config = dict(
    n_layer=14,
    d_model=160,
    n_head=5,
    n_kv_head=5,
    head_dim=32,
    d_mlp=448,
    vocab_size=2048,
    activation='swiglu',
    norm='rmsnorm',
    norm_place='pre',
    norm_eps=1e-05,
    positions='rope',
    rope_base=1010.0,
    rope_fraction=1.0,
    qk_norm=True,
    attn_scale=0.177,
    bias='none',
    tie_embeddings=True,
    parallel_block=False,
    init='normal',
    init_std_qkv=0.0395,
    init_std_o=0.00748,
    init_std_up=0.0395,
    init_std_down=0.00748,
    optimizer='muon_variant',
    lr=0.00894,
    lr_mult_qkv=0.7,
    lr_mult_down=2.0,
    beta1=0.95,
    lr_head=0.0036,
    grad_clip=1.0,
    warmup_steps=0,
    schedule='wsd',
    decay_fraction=0.602,
    decay_shape='pow',
    final_lr_fraction=0.1,
    batch_tokens=[8192, 16384, 24576],
    seq_len=512,
    doc_mask=True,
    train_tokens=112600000,
    steps=7354,
    dataset='wikipedia_en',
)
Each number is 500 + 25 x the weight over its row's rms, rounded and kept within 0 to 999. Layers, rows and columns count from 0. Numbers have three digits each. The size before them is the row's rms in percent of the matrix's.

# up: layer 10 MLP up, 448x160, rms 0.259, rows 405-447, columns 80-159
# down: layer 10 MLP down (transposed), 448x160, rms 0.17, rows 405-447, columns 80-159
# gate: layer 10 MLP gate, 448x160, rms 0.243, rows 406-447, columns 80-159
up405 101:552480525515482502491501469544504493511508471541496541499495547502563493477500533512505491538475445494508530482500538541495459524498509479510553500512495496449472513506503526468506496495523499473524460451488497507524492490471476487504511508
down405 103:474493519522423464505497524446518494513499436506502475479505467519482500506508530529539490541527520505506530522501466480475528517512533546498510520550488528537512504546507490480513491522516525508494476494516484480491481485496490516496471496
gate406 095:492506513484529516476496496552520509491506491478522497493478499509539500499473516487492512530483513503508505474549503528510510540478473517520493458522507488522511470478476569510459544557515494481505480470495486497518507516498481484518525519
up406 103:487495478473542502515494523475441467486532465484510452520489501501496540507522471481537540527521524552493496509511489502531483494515469529493513490500477478523488522513513566473481480498506500481516497513484513498522496480478494518509533462
down406 104:433500506511456529516490477445511460542526505545491503500511504513518506494474468529535488480474475508529470497515542485500488498466511525541504497492504509515544503501473495514524458492500486497469477501467494475522511510477534489490501508
gate407 100:503508485504447566508480503535479540456519468510521537490491507525477469519509485542517466485467521527500463433512492471567493513507493430519499521511552477490461451513521488506486554481492506483530524511509481498495479471482439505457466529
up407 100:496502493470454468539497468457528476447501530486500508519491531514484475515460476502519460511472465545498533526465508491495478519510506507490505497520498459480501457478562499505481501474480494504523518473528499515520475486479490513472494519
down407 097:490531506542494516486514462506505516509493481541451518493539513516487484478498481483516491500531502485474568490512513529494544549516497494480506494451458509491451524485510501519545532489535444482472466496490506476497528504482526541523500500
gate408 101:478505501515486514510502491487505463488527434521509543505495526446485531498495506537517483493522486574523494547524488511475511490524477460518531491492533498508505491512539468512532531516502530475521500509515511485480523504478478486503536499
up408 093:482466507525483463527484459505475515489493488520563540544509507435453529565503472510493444536547487507481485517503486494524510498499514499502477465470484500478466520498498477542528491471494519524530466528517506518499493472485530520427521544
down408 092:515475539489456509490507492486478459494503485500520507523526482503559505509479491515520509492529479550493489528530498543519546503510486484514469515502513470488529538515488466519511464481522507488501477491493538471458465494491482478562543502
gate409 099:481532505479533517509528521557531474538497557460480525486511495511507513489496550445482506489481496439500485521521501516483544468540499469558511521464514490492527475506525469457502541515462473463508492520510497492538498497501463496476509483
up409 103:482480488495493486514510493553516504467544500497518515481491531473502509501476452502488466515491546532524489532514504473477479535470495546494422505552503476491485481517475490516486528512485516481478504508505459526490520509446506512490450542
down409 104:497494463523480502502463494512488529488485466499518498517526516502483495510473478494493493543499480543521486477462491540494476492512510484460490514489533478491465524560434506527530485482509504521489521481492506519412501549461480458533483493
gate410 096:475493504422555525486521482496530509476450526491502428483506488462491467510507512545537480460491502529474484543465465483542521493522499535497501518511486523473519528513492488471473464477546499489499497479510497496503507439527530502474529509
up410 096:476478488500520492478503530488492453544504516443518453538454479507439512449473532425554543490496542494464486502505493519499504459511498502480502524511457494519470505517496451484473515506498455515455510513458502496450491497507500499489513481
down410 105:518500492467488507468486522497459485497541526488529516441483504509515500452503487504487475471528489531529495523517515513488493490466503486513557475492481489494536502526558495503489487506497519529496497439469504502498461480482484482494513478
gate411 100:509488513492483484523494528542512463467499488513469550491505446487535494478473470499479511458478517494475492499491474469548498507554483469515485517456524509497535528495515503462524470492534491482507491506508473537485516520507482532488486492
up411 102:502476504477498468469503488484463498557540494550510515530526541508515467472483506499499490527526496468528523499489522500496504482519524513456499519442523483498494504523437541514508541535477525497507504510485491493486476502515499497515440485
down411 103:473507448510477465517532490519473514456479510464530468498493516545496491519544484482517468534483435482479454485508490521452549481519573505522491504502497511501467493520461476486469514487475525434488463508536496497465462466486507478464469516
gate412 101:552482468525535526469516507493469495508516510472457523496542474461485504506536500529449492529465503517506535517477519515510481576474525492493498478473486498549446494439540468503480510522506487533490448412527510500499504505499484482505505486
up412 108:531563454489481500515489487498471535455478505531503507488528510488563548500470490495501520541464509501534458508565502518503492499515516505513500492498504448506466509531538529523459482496457485467501501505535518494576516484499524487496502483
down412 107:509518509527481484532522452497522494511530480488481481512540508496505486473455504542537534512448485507496504511456503486497489509499511483508511485505489474505466478495498518473520501469492506456499539448510493531482505502471479471501546543
gate413 102:490502546481549510512504477461444541489516510461494487465523515509535516500488464541545481481519498481504497481493525507496486505499450516504506460515498499474482523473469501502489477493451524532496506448471502559478473473468483509481513488
up413 099:498491497468515511498517471471493515490544476468496545500512522473502521470492534537497514484517513547523499489497485513474476491483475511494495494508477548556443431491496498535498474530521483532486490484469467546485521511469478534493539493
down413 101:457451499505471527504501478501486517536454544484500509477523489477496547522519504472459453484482496491482521532505469507502513500485524566500472511508529507512472491512537522529520491489512525519528500437520519524500518489507513512542489474
gate414 104:530504487504470504537495500531538515528546511494508510509461518513517462487538528546495495490516527496467497457514482527496503518557519486485548491509481462527511534489484480559474485501512523476513495515554530509524463558477509498551537463
up414 092:510446474532489452517500528519490510500546499463547532501520511489504465518512484505508492525503474485462476490496457518492533458518506486464528521460495496487508508508522555483478521480505551517475489555552543518513512506529494477509535485
down414 091:482506532530514511503505501514506500544498481556498468483479499511488516544470540514523510498477513499520475502509532490492473451490513533507511457509493529490469527515460482532500510530480470499507532517481523478483505499472511508535456485
gate415 099:514473513506525462501544498505524516513485547473515452516494512527496467465534517510482510559488488475530532513521488529497527544483531471504528501432483517466491489481497477442460504503467525489488522497509508503503480499523489435514473484
up415 103:485509447498506529483520512462513541545487484469475496469504457497469494489499538496469510479518462523512498486487557496509508521472523532490461465512556514484484506513509493516489540487519473506486507495511500481547480522506487471442513503
down415 100:500458516507536525469509504535544546528487490552484521461520475488512456472537473486446484508515472476547500522530518491470478502478493541558495494504484520520474513533509520477455510480501535500508500478473491479520489541472508507515527490
gate416 102:530505479478489506489483483531495522472479459435512533483513477520460512501469495470511447510502564518515517526486467459510542528493462451458483456461470515530507512476478478538487510486502474473487475451488534542513475505496487497509489533
up416 094:510546511524487574495511516526493513482493510505477491471516501502482464496437478445489485497508470498500497506510530484510487487530445471522525502534477526489481518527515515485496488502520498508517473428510493520535491490474484509493490535
down416 094:536503498450530518518511534486539491511457485510534511473507474500473470492467523493530554494483466493506516502466473464497504510509489455527516479471507522489513515491522468437494478453475454475494470534528502472476511488491495510470484543
gate417 098:486520517544507499502491475532463477512534498517540537466495504503504511486505525542519509485503519460517501540527511482532491506474484519494558470460483479520491526509509484479502541512534477447555478508497491511481550489487489475505510514
up417 103:507528503492535466504530494495531528470504488467509421534507520490492479537526499492545462545502533486542499529481504508540522462461517462506460500500496492480474489442537460497506455473502488472431484475538525510510508514491504500510523500
down417 104:526514487495523484528490495487487480505504478447508452468484518489501466454509515544461499508525486486502506504502510463503481472488520527510455552483485505440466493514489497502481514438510474504448507513508517499550515521520512505525488472
gate418 100:522482548510483493543506452508467491483490496561483496470514543489479503511485530499552503534470534477527517489485524478514513468488523446501514511485465471493482478543528510484472497503513498490515512497485500508521508549498528468536532490
up418 094:536521487531493537520525540515513488503479508484460464519538437522505474499493526511479496472494482524494519506487485507489514502496471477492508484510502512454502473479514520509518451477514529530547542477496454496491477507526514513544505492
down418 096:492500499493520506497503490508484488481510527505495528505523466466495508530507495505485508523496528470511505538472505475493498497517549477534585535496499492525515467504483517507482431492478509521454542497464499483465465465482466545506504522
gate419 102:520535508462521499506475485496509510470506461543492469480540456549481469463489511486470493513496496498498494518504479445511546502534492428498482510518516506496484512508490494482480495469522494517504464566509496486518486543448481503501496507
up419 109:549505509481497490516508473515485459488500539463457507538497517505468526489498517508529508490501493510475512472474511460506476493484549431487501532514497460529528507531549518527540500503521480464514484509507477487519483505466465459516485488
down419 105:513469547499460552527470482501531497505476504478463446549475493478454486496478455502537559480482489491530504472493518516535484503496524521458536511527452515521491519502547499488495458510555496529544533520545487486509497514527502472488520518
gate420 102:544511527508519494502492474501533421518493474486483443501485542490480543503528465529490533493487437515490448490514483512497467457512453496506489514524469507471486511472560498509499479509493520506495528490563509497549470494509496464472505511
up420 107:486506494510504491464506520459504468518507507486485519490503552456489464500540498490515551498499448493485477537521526547496515447499492502472484497482513452519493485488502496483521540531487529509515527523524501590531508505474508489510508466
down420 105:505506500520502469465506532550517485487449529467482520551528527481534476473498542467513506514493503514512513530495522491474473508503494517514479494523460514484488500494544493528516508491486488457531533467481518443525521497478483502502514476
gate421 106:508484577451483516464500473499488557480499539462490463502540491515525505508515456492479467470463497546479479533467446501505473461509524481477504546477486518482501498474503485471467482483533458466472467495490499486471537511487504511462509473
up421 101:499509523503509465480472521489498527500518463526482511546527547496498509551472525526458496506465542504479501519494495481471487491486473476528525544485512460463488511515565509518526536530494493442504502502546496494506504469517523475535521479
down421 106:502478507494500429469475547518486516540451523479500487474502496527527493483482490505505452429496520476499501525513467514501490479482488495516516538457482497470502521515486492489516514493443477480505519496465541508533539503510492502512473470
gate422 094:507498507493524479526467526479511503514525492532484511464511479525517510529463499491481480476490502542481487506491500508512514493527497484521472487524567512484501452478544509501481519520507480528506497497516433482482499512513523456505490515
up422 100:525505518500502488516509486524464504481512493506502507542522493551518490497510510473489486496507530513521473522523476481483520512515503537526445474498472519498484508474500502565521493475512518491508500508494501577518472491445453492509535473
down422 098:499515449474522546533496462483502488519539549478530486508453437496486496512533480497515502476471526575544499511509511523486492550532542493495503428528462484530514456489526472512477494495533491527516538479503493508516484495537470515514502487
gate423 088:484492529466517508487494440480493513526539512466488479509537514546475503444477493497528507475507465481513464518494546554476546495500527509514481509519509514545480491490495542480546502508500496514512573482513521455525523539482473463518511479
up423 090:542511507457483501512544543540511502490519479503473468513510530491492536553501538528462499539513517512486491461484473493470493512509541519472531534507449527513488515497461458549494450469481464527452485454498524510494505502524476511483501506
down423 090:472516479506485515479463477465468494536489487514525507486470496464445483507473459485501517459461483504498513470496552487471482518528491449517485496488529530483538472504533470489465543500543511485542515527484487464527491501459504521470491470
gate424 099:470479495504477528441492478497512457508511485491494533518512498501507509524540534479487506501500510520540459513520524480544468503512485465519486475524485514547481551466507490472500508495550468479497462477498539503541515531485523504504518496
up424 105:500482514462528444494518480491481487528482469473483488465459475509512512483471529503526542476461480554500501503487489489535471488489457507492521480490502507491483499472463486468457476534555507530463511470482489508478479490527491477502476473
down424 098:518517495531488497498503460459527527491504483528492458451558482524519469495468535489518477490494528525508537501522529518513536485509541555512523490488460527500484503526493486479469469541524479516509510517481460553484477520487479538504496546
gate425 107:509488505460506545483525496484510522492507503503472514490503520528504548487486528486468440510486521449507482518504479511496490453515506490487547522513513486525505504518467546491462545533508478470498503484461494497486548503514527505499473480
up425 107:490526507530459510524490484456477483493496465536495493509528530492513466481452502498513496504486457526489511498457508475530512538526525500541498481470505483515472481540448451527473478472492501507535511516481488444510484424476501515464508507
down425 100:485501491517537495509507515526542490493491502529468501486507501467499507495462484459521535499503470489465491519537510505478503514444510439534517492527526527512451523484475525480456496523477475470456541494451443501514531516526463467471495473
gate426 098:506508498507464507503477512500511508507478528515484506473499502485494504503528505513539461520481471457459498481514541554465507501524495447475503530472471480495473478490471504502490523496499512470519497563495541542531497541516539485473517543
up426 103:493448503501480494413546572500493486500514490485510488471525504493492497516521490507537496423510530449535519502498460465483472542484517508518468549443468499500528528465498504517466492510516521471506483475502506507485478515509509514526525516
down426 105:519521483483468501500512493471509463485500545545471508510544491487480519507521505481490514451495492491493537499504519474535489511571537495512500515553446557484449500488522486490478524543531528527495515510511494542493506487506460480467506524
gate427 099:461535524469522498463501514451516568538506474543540520509516483515488505461521523510492529483502546513486529513492475480515482520494492505523508457521492511507472530515527494519432508500514495490496513522536490498464522504484508439508483491
up427 100:485491508481483468521508535496483501528489517488527491545536497450505552541496486541524465484510476495515497510457485510446521490535505535470470544469492497487509515479512499501479489502510499513461521486529485518450545554496494487480498480
down427 099:493448535470506473498526500523468471524487468513473474475470492489498503534486487518538449539468493526484465490475540508479516529508470464466513482497532490527489500531502510476542485505456515481476465505502517517524487496507479525502513511
gate428 104:429452458522513488481520521475464512530492490468470487524502504510473490484473525497509490546510541538485504545491480517474516473501514564509473486506488476507504526422562462490519536522535457480515544520486469471495461504520503505476496495
up428 100:512491468484514538469498491495456495479504478516527536495512518545476545525566515484498518476496507480498568485492489451513498522514491522484502517516488513495510467480468473476542501472516509528500539537509524517562505463482508506472543505
down428 100:438547491509493509493470510472538482524520506544491467514468509500485557522534548494510481477467476480571489509498456504487517502475449503560535533492501487478454499514497499513483541524499535471486492520468473507568514529490480504520526530
gate429 093:497502494503513528506462488534458491505513527454517493525522498494481478550471510517450487516469503543474491459490542532498487510544477479486480488495520484491511460485507513485478462475499458502505508455508496497476534470519499463496512517
up429 093:504554490503490490535475523482513485488474534486497438475525500472479557544489539486520478479504500465529476498519493488548470515515512496474503461486529525495556493496509494479524485492435470565531499462516530491461448529529492508488476514
down429 092:506504526486486452489547514514541507541494496548480509472544496524506473488486522484481451496550471494504548528541521526494493515438532468471488505473541510545488480465485465457472510495499494520484504525491522533512508521533457494472509483
gate430 100:478516512500501525545517491501528510513474511515520495520503510521426516511512503495495508500467478515483466493499484469487494518501499442513532503481508472515484485483499553489510512517486467541546497510541476482450493488501498524501481489
up430 101:514488493523505495538546463542476499516543523490480492516535470532499459509528506469454487539460518487502478466522524496504512510490468519484483454497477532500506469507467501468503488510535521489486494496446489532524511480485528513436503480
down430 102:492491508544458511491508497508445490514529513482523490489503474525528515493499496519521490485468477504499496535484435498535494518516506541505499519505522481511486427507478510487492538490492432488473506461491504477511458519505496499501472465
gate431 098:496500476478454482486442529512501460499463502524549468496483492470527518503488529463515473464476498511476496509495558517494478456477450502478504516545475509543497508465505466508487528482480457518493503449511500497496494496510518513495521494
up431 096:508502556486534478484450521509489506538540545481510535491486512520505475485468506524525498450529516515546507515455505549492468512494463495500473552501504519494537480529527465499506495519531527552520462500491531498489526478505456499536443495
down431 100:496466485506478535469441485531533541493494516530510490530532516526503503513473547488512491474478460485492445456509460513461486507495523510533467511472538524535526538532529532512480463496502511468468445513499526516485517533543475513487507539
gate432 098:544452458564478523513557493526494534549466509496492478470481511511485543472526488515527449503507540499494474462521555475493465547493518467514492527495515515557443530499469494535486527454534479481507501495496486533469495510488481512485513522
up432 103:453487503508543482498509582505499542492481483477527522518456543476468476509510542479511544443460442495472481507505492485497509486503472532497532481503507488459496466497468489520501480490481541508525473524516471488508485499501506464485498504
down432 100:471504489526513468470520485549482525509473536519521532529493515538494508512467510523511493485473507516512521461514502502467437529496547508472483525504485510517505453485489547458501481482474494482444472515495469519512441532496506529448515489
gate433 101:457523462512515485510535460483512518500475518475492506507509477541429567533484536451491502488483471497482487505541502548499564461496493484508506470469474459522500488487476511528481490549506455460493468488493515483497472461551528493460495498
up433 096:460546491483510536505503510519515484489500504493520469509504490477520502530514493472477464510477493536468492531464485475505543458458520481525495527523497465487515499479489486536490537446504512543483537459509514472496501516516512516482497520
down433 100:472490519470472467482491485567505515476516518521460483495486463526481492487504512493496514528501492521480535518531542499491498474498479546492510488450499540479520577517483500469513509510535471462490476469454473492491491481499494497472564494
gate434 100:500495503502482494546478497493478484490503540453500501512546480521481534501522494494494483465513550491502521509511519531485486499508506464481505498503472522498505508495515427499540502505489511490521509467519510539508504518500489524506516485
up434 097:483494475519475498518509531520504500478540495524488484508476473493500473483463520508511539513530465495540518472502465485500523530554460506503503526460496499501496485523483532481508508501531505535527477493526497505535512446475458541483473515
down434 093:517501466508523521548490485534498516488512508500485436480483522479463491483518530520475520460521475464480513507491489496500498511488536481488546558477487502503488534488478478514541552490549476520533516468474496516523554514512456490497508473
gate435 097:470500503496525495531492463509495486554481454510477513540506462472498528479504502530553530460491533501521529515522487514516527524506490494531482457487510487527532500468529527535525524493544511519464526481501515517549546515448539515509529483
up435 095:540478500462516477467510459502495487474488495514519486478496535479507491544475508531466497504537467458460468500466549478495464474515478465488529490475473506462503533520427495513487488504477511466513471477493498510456524491515499467475507497
down435 100:536504526495481524490496523570480511483529500464486470413535500516543499465495487522501515486486530501500506507489472511523530521469528475508525522479479411468494474456482497489497508531521535522507491498458471464511485490514505540449460512
gate436 105:536500463460496516502494495510448537487504496481521475514491510511529459521485512497555487501481496529510454500498460497508503515477495472490540495473510511515494431525513493516487492471525478484532527511512507504458499415526480451481508504
up436 101:510510516529514472463497477504528452492489516560530467503481483474546522503491515576483459497499498466500484535487487483501498481522530533510481453479443513510453545497474515433511483521468499490468486487483514486528512538469526440496507564
down436 103:503518532477479429486500504501481466463464535507488515524526431510491503528507483548518480528502525504501531531491444503474466553471504503529515476485468509505518509482520521479501502502505526528504514511453474485533514476528482494504465513
gate437 103:492498491459501472477497500542516480500480520488494508503500474506484535461467493496492507485445489497473512498508505414507510480481529483514516526464499546528507491511467528518516509502476520501534528502486531498521485572498454518483482532
up437 109:534482488509517524464495483524475479482464473493487519523500477505510477463517491531498501527506498528467494522540483532493501502499495492491470464501480494516540516487501507465493535504507493471480496540515494542519519458466522487496465448
down437 104:538513499493452471518509462480477509452480538502491478472476485539514500477489501523526520460467491514498468481522525527467487527502467528529453483485463527500522538523449541509503500514485534489491548484502485468486475517534480488476530529
gate438 108:482488481508509481508504537523486497458456472497490507531486476512501472510495476490516480488479521514464506499470553469545519477519478498539515461487505485503413494463510494498503538527539487484482508484493487483495531532534465519493497478
up438 108:499491522478482475502523504534516497507510527457514482501473519522495492513487526519531513464511480527502439518517508530465518517490471524520476504511462470488467520524514447492507489510475543483518485485536461442470558509513500513489504455
down438 107:477446494483492547488495529540512499489500503494552490521532487468538491504534485493516435507498471537506492472512494492502513481504522503517506535472451519533485545497504486483519523523498498486502500525479471486483502526520554493517508472
gate439 093:489485515475520467487473543476465528525482535511467517512505529468462519450491511512500521506506491506534491478482480507516467443503511515555492494449493531503464502517482447533467540477490512475487472532524506515497550514534499523560498518
up439 094:508486525498546489527469495482487488509517538476479506542500503522505463521523512520492453525502505518525486516485498541469490467533480511492555510475464535482438540519552530480434519488498478518517554484526512488452534462532507498506503477
down439 092:474495512476485487485494493553479504509485522498514487490474516459479481452535500484506531490515468506499496528489514476514500443513543511479523481523517518506508465471503505499566527521516525517522509457496512479498468498499484513532501514
gate440 097:487470487438525480497473503510475528519505508507504476485527520509507498529525505500529472459538446492539505469518475487508496495488529441523556477487507531524469466524499536511520518512494540463474479471515516469539485514490493506530575497
up440 094:487460521484518517468483474508515480482448488478463496503510501480511494488518474481521515519518479549482517486522500529486522478502525518492543492512538503484455490469515564499479477524519485521507541459493484463535505491476441479494541529
down440 094:471451467492500464470461498484476526489485526465472522509507489517521514532508509496494526519492498489511481464504531540498508483492541496478515483528508502508450487471468523470504521559509496512472503472516496505538497514488503451510535452
gate441 098:537510491480501480496546499527472520510539503503507529488521485484491452473504514528490506494515495491519502501488498484512516551447474509506556517492496501507527492543449506502437562523543545457460486554532495479526548484524475469482525484
up441 096:494560497500489499557521507504508490466507509476522456526492548500506546486490519486499509490546511496525533528501486515458492480533491541484507510486529492557488518533516485479501500509513528476528495492429498490539501512471507555563479498
down441 095:532497491512487475508464477536445456483506504474529482503526530523476500473478524516512431529560484492489518498511485496504488538493467532490474511510512513514496468522547481485493555458521534514468489486499500518481510505506473439541500448
gate442 103:466488518504480500502501500501470516468533495523539460474500490485492501547446504491461486486516495505496501534490487542492489521483460538494474512511496511483517457479474501503491523481543412467459505524505446524475459503527496518479538505
up442 103:531462479490470555525447485480487540531504503496474511512481476458496469430482484524478498509478473515477499528500451489481511499483492550509494529491525486540509465555514524518505491440538472464485496470524536523485519507505454490536539453
down442 100:524489512497471523525578535508468463499531467509483459496482504501511537487520475534506513498523489508538477551509525478491494484525485566554517511540530510497461496495523463491507486514531466477500516505511547471498456536466477507528531493
gate443 093:539464482532493503503475522528495468504488540494478503508526502482531513509482460484482508487500453481494488527529493508512505510523504450496459498522520489500469475474458492509472529524525475489490508508553462506494539498498517498494465545
up443 093:549518473518515539488517472507475522495553486485538492463507477510506529486524484495495470490473498512509487455519457520505498486530496474511520477465452481506514465453530502490521485501496506535519497552491462517478473492493507483518460489
down443 096:469500479516494453487557507549503501473510482502512478515514440453493489491480509498460511518465523510497514453493503559495514496509482517502477546490512533516575497489505506478523482553502535544530486496503508499498515506474500515518467485
gate444 101:484436478465501521552522500499505499482547483485476465469507521519486540537480452513502522482498479485491478507479519510515532515491465483517542479480479465508443483506511472510506505531519460528532468477501498514492494498481477486525474484
up444 103:488513508513483543486495490470510473504525515505514446524455518478491472514541483489509490488456491513499506490505527533480538486535504496468458520520479489505556530467496496505504519500545536449455510507552515524498509560480532506491523515
down444 104:513519485481503491496488474489512500509543515518467433498484516517473497499495491508501534456498487494559471518484511514510482538480526446479456517541440504534508502497502475503481549561490486485457479519521471522486483485500476498494546460
gate445 097:544491562463497517487469492528521526483476507483451506476472452512532509498471490481508500459521507493526486489466521499511522512509462510485482498495456475508475509505472540517490505530498489506453520453475512498517523488511499541513516477
up445 100:502504488511483487467494536477476531527487473492482566515506504506480504510584454506548442495526518517466486521470506499496499512492493490512493450474537515544480519475488491511512482488543487469481444456467489498540494500483461495489499529
down445 099:497528581488514513494441524504416483495507463508482496469494493490502517500462503498520498484507505548502482553534462511495475467579458483457481465483522476516511491450524498491488486547545495487499520451461518518497532453477488501461509505
gate446 106:504475493502505496509494550481478491523489466507500539502490496478523468532467536506529491522500518497522486561477524514465498529543527532500471464516494498516474498511508490516499526519471504476531484513464509514524471468511526513499477464
up446 095:503511521508527461471522513544504476510471507532517495476489479509515492497476528469524487495523525476552529520456528473495489520507516490501530477531540508494548541525560517521531493510466517487502483487514458457517545568518507458506518496
down446 097:515507456487500491478510522516553495505508498512468462504491475475499452533500512517493523486445491491455522450492545474478482490507506532472495471497530495523473511545475474496509524520491491496478501522513519493498502484536483461516482503
gate447 104:500539475524525561473499497505467470549529493515468529492485512509457483489551504507524458519487502498512481505493517483457510496532526483500520462489505465540483484502522506486490536502531533506491531507500490508546519533540524533535495521
up447 101:461521491480501478499494506505483425474512506506452504449472490526530495505509497524521541512464478517503523486498511540476491508533514512454523445505471551499537513490518509519520523499473456500452513529492482489527540486508515488498535477
down447 103:486501478494527508483484511523536426519518535471495517503468522497496484474509512504546533519478521473501494513513484475492531474539476539533471481492493517522526512525526492508528509464477477474474474521463467516545514476437496504504459484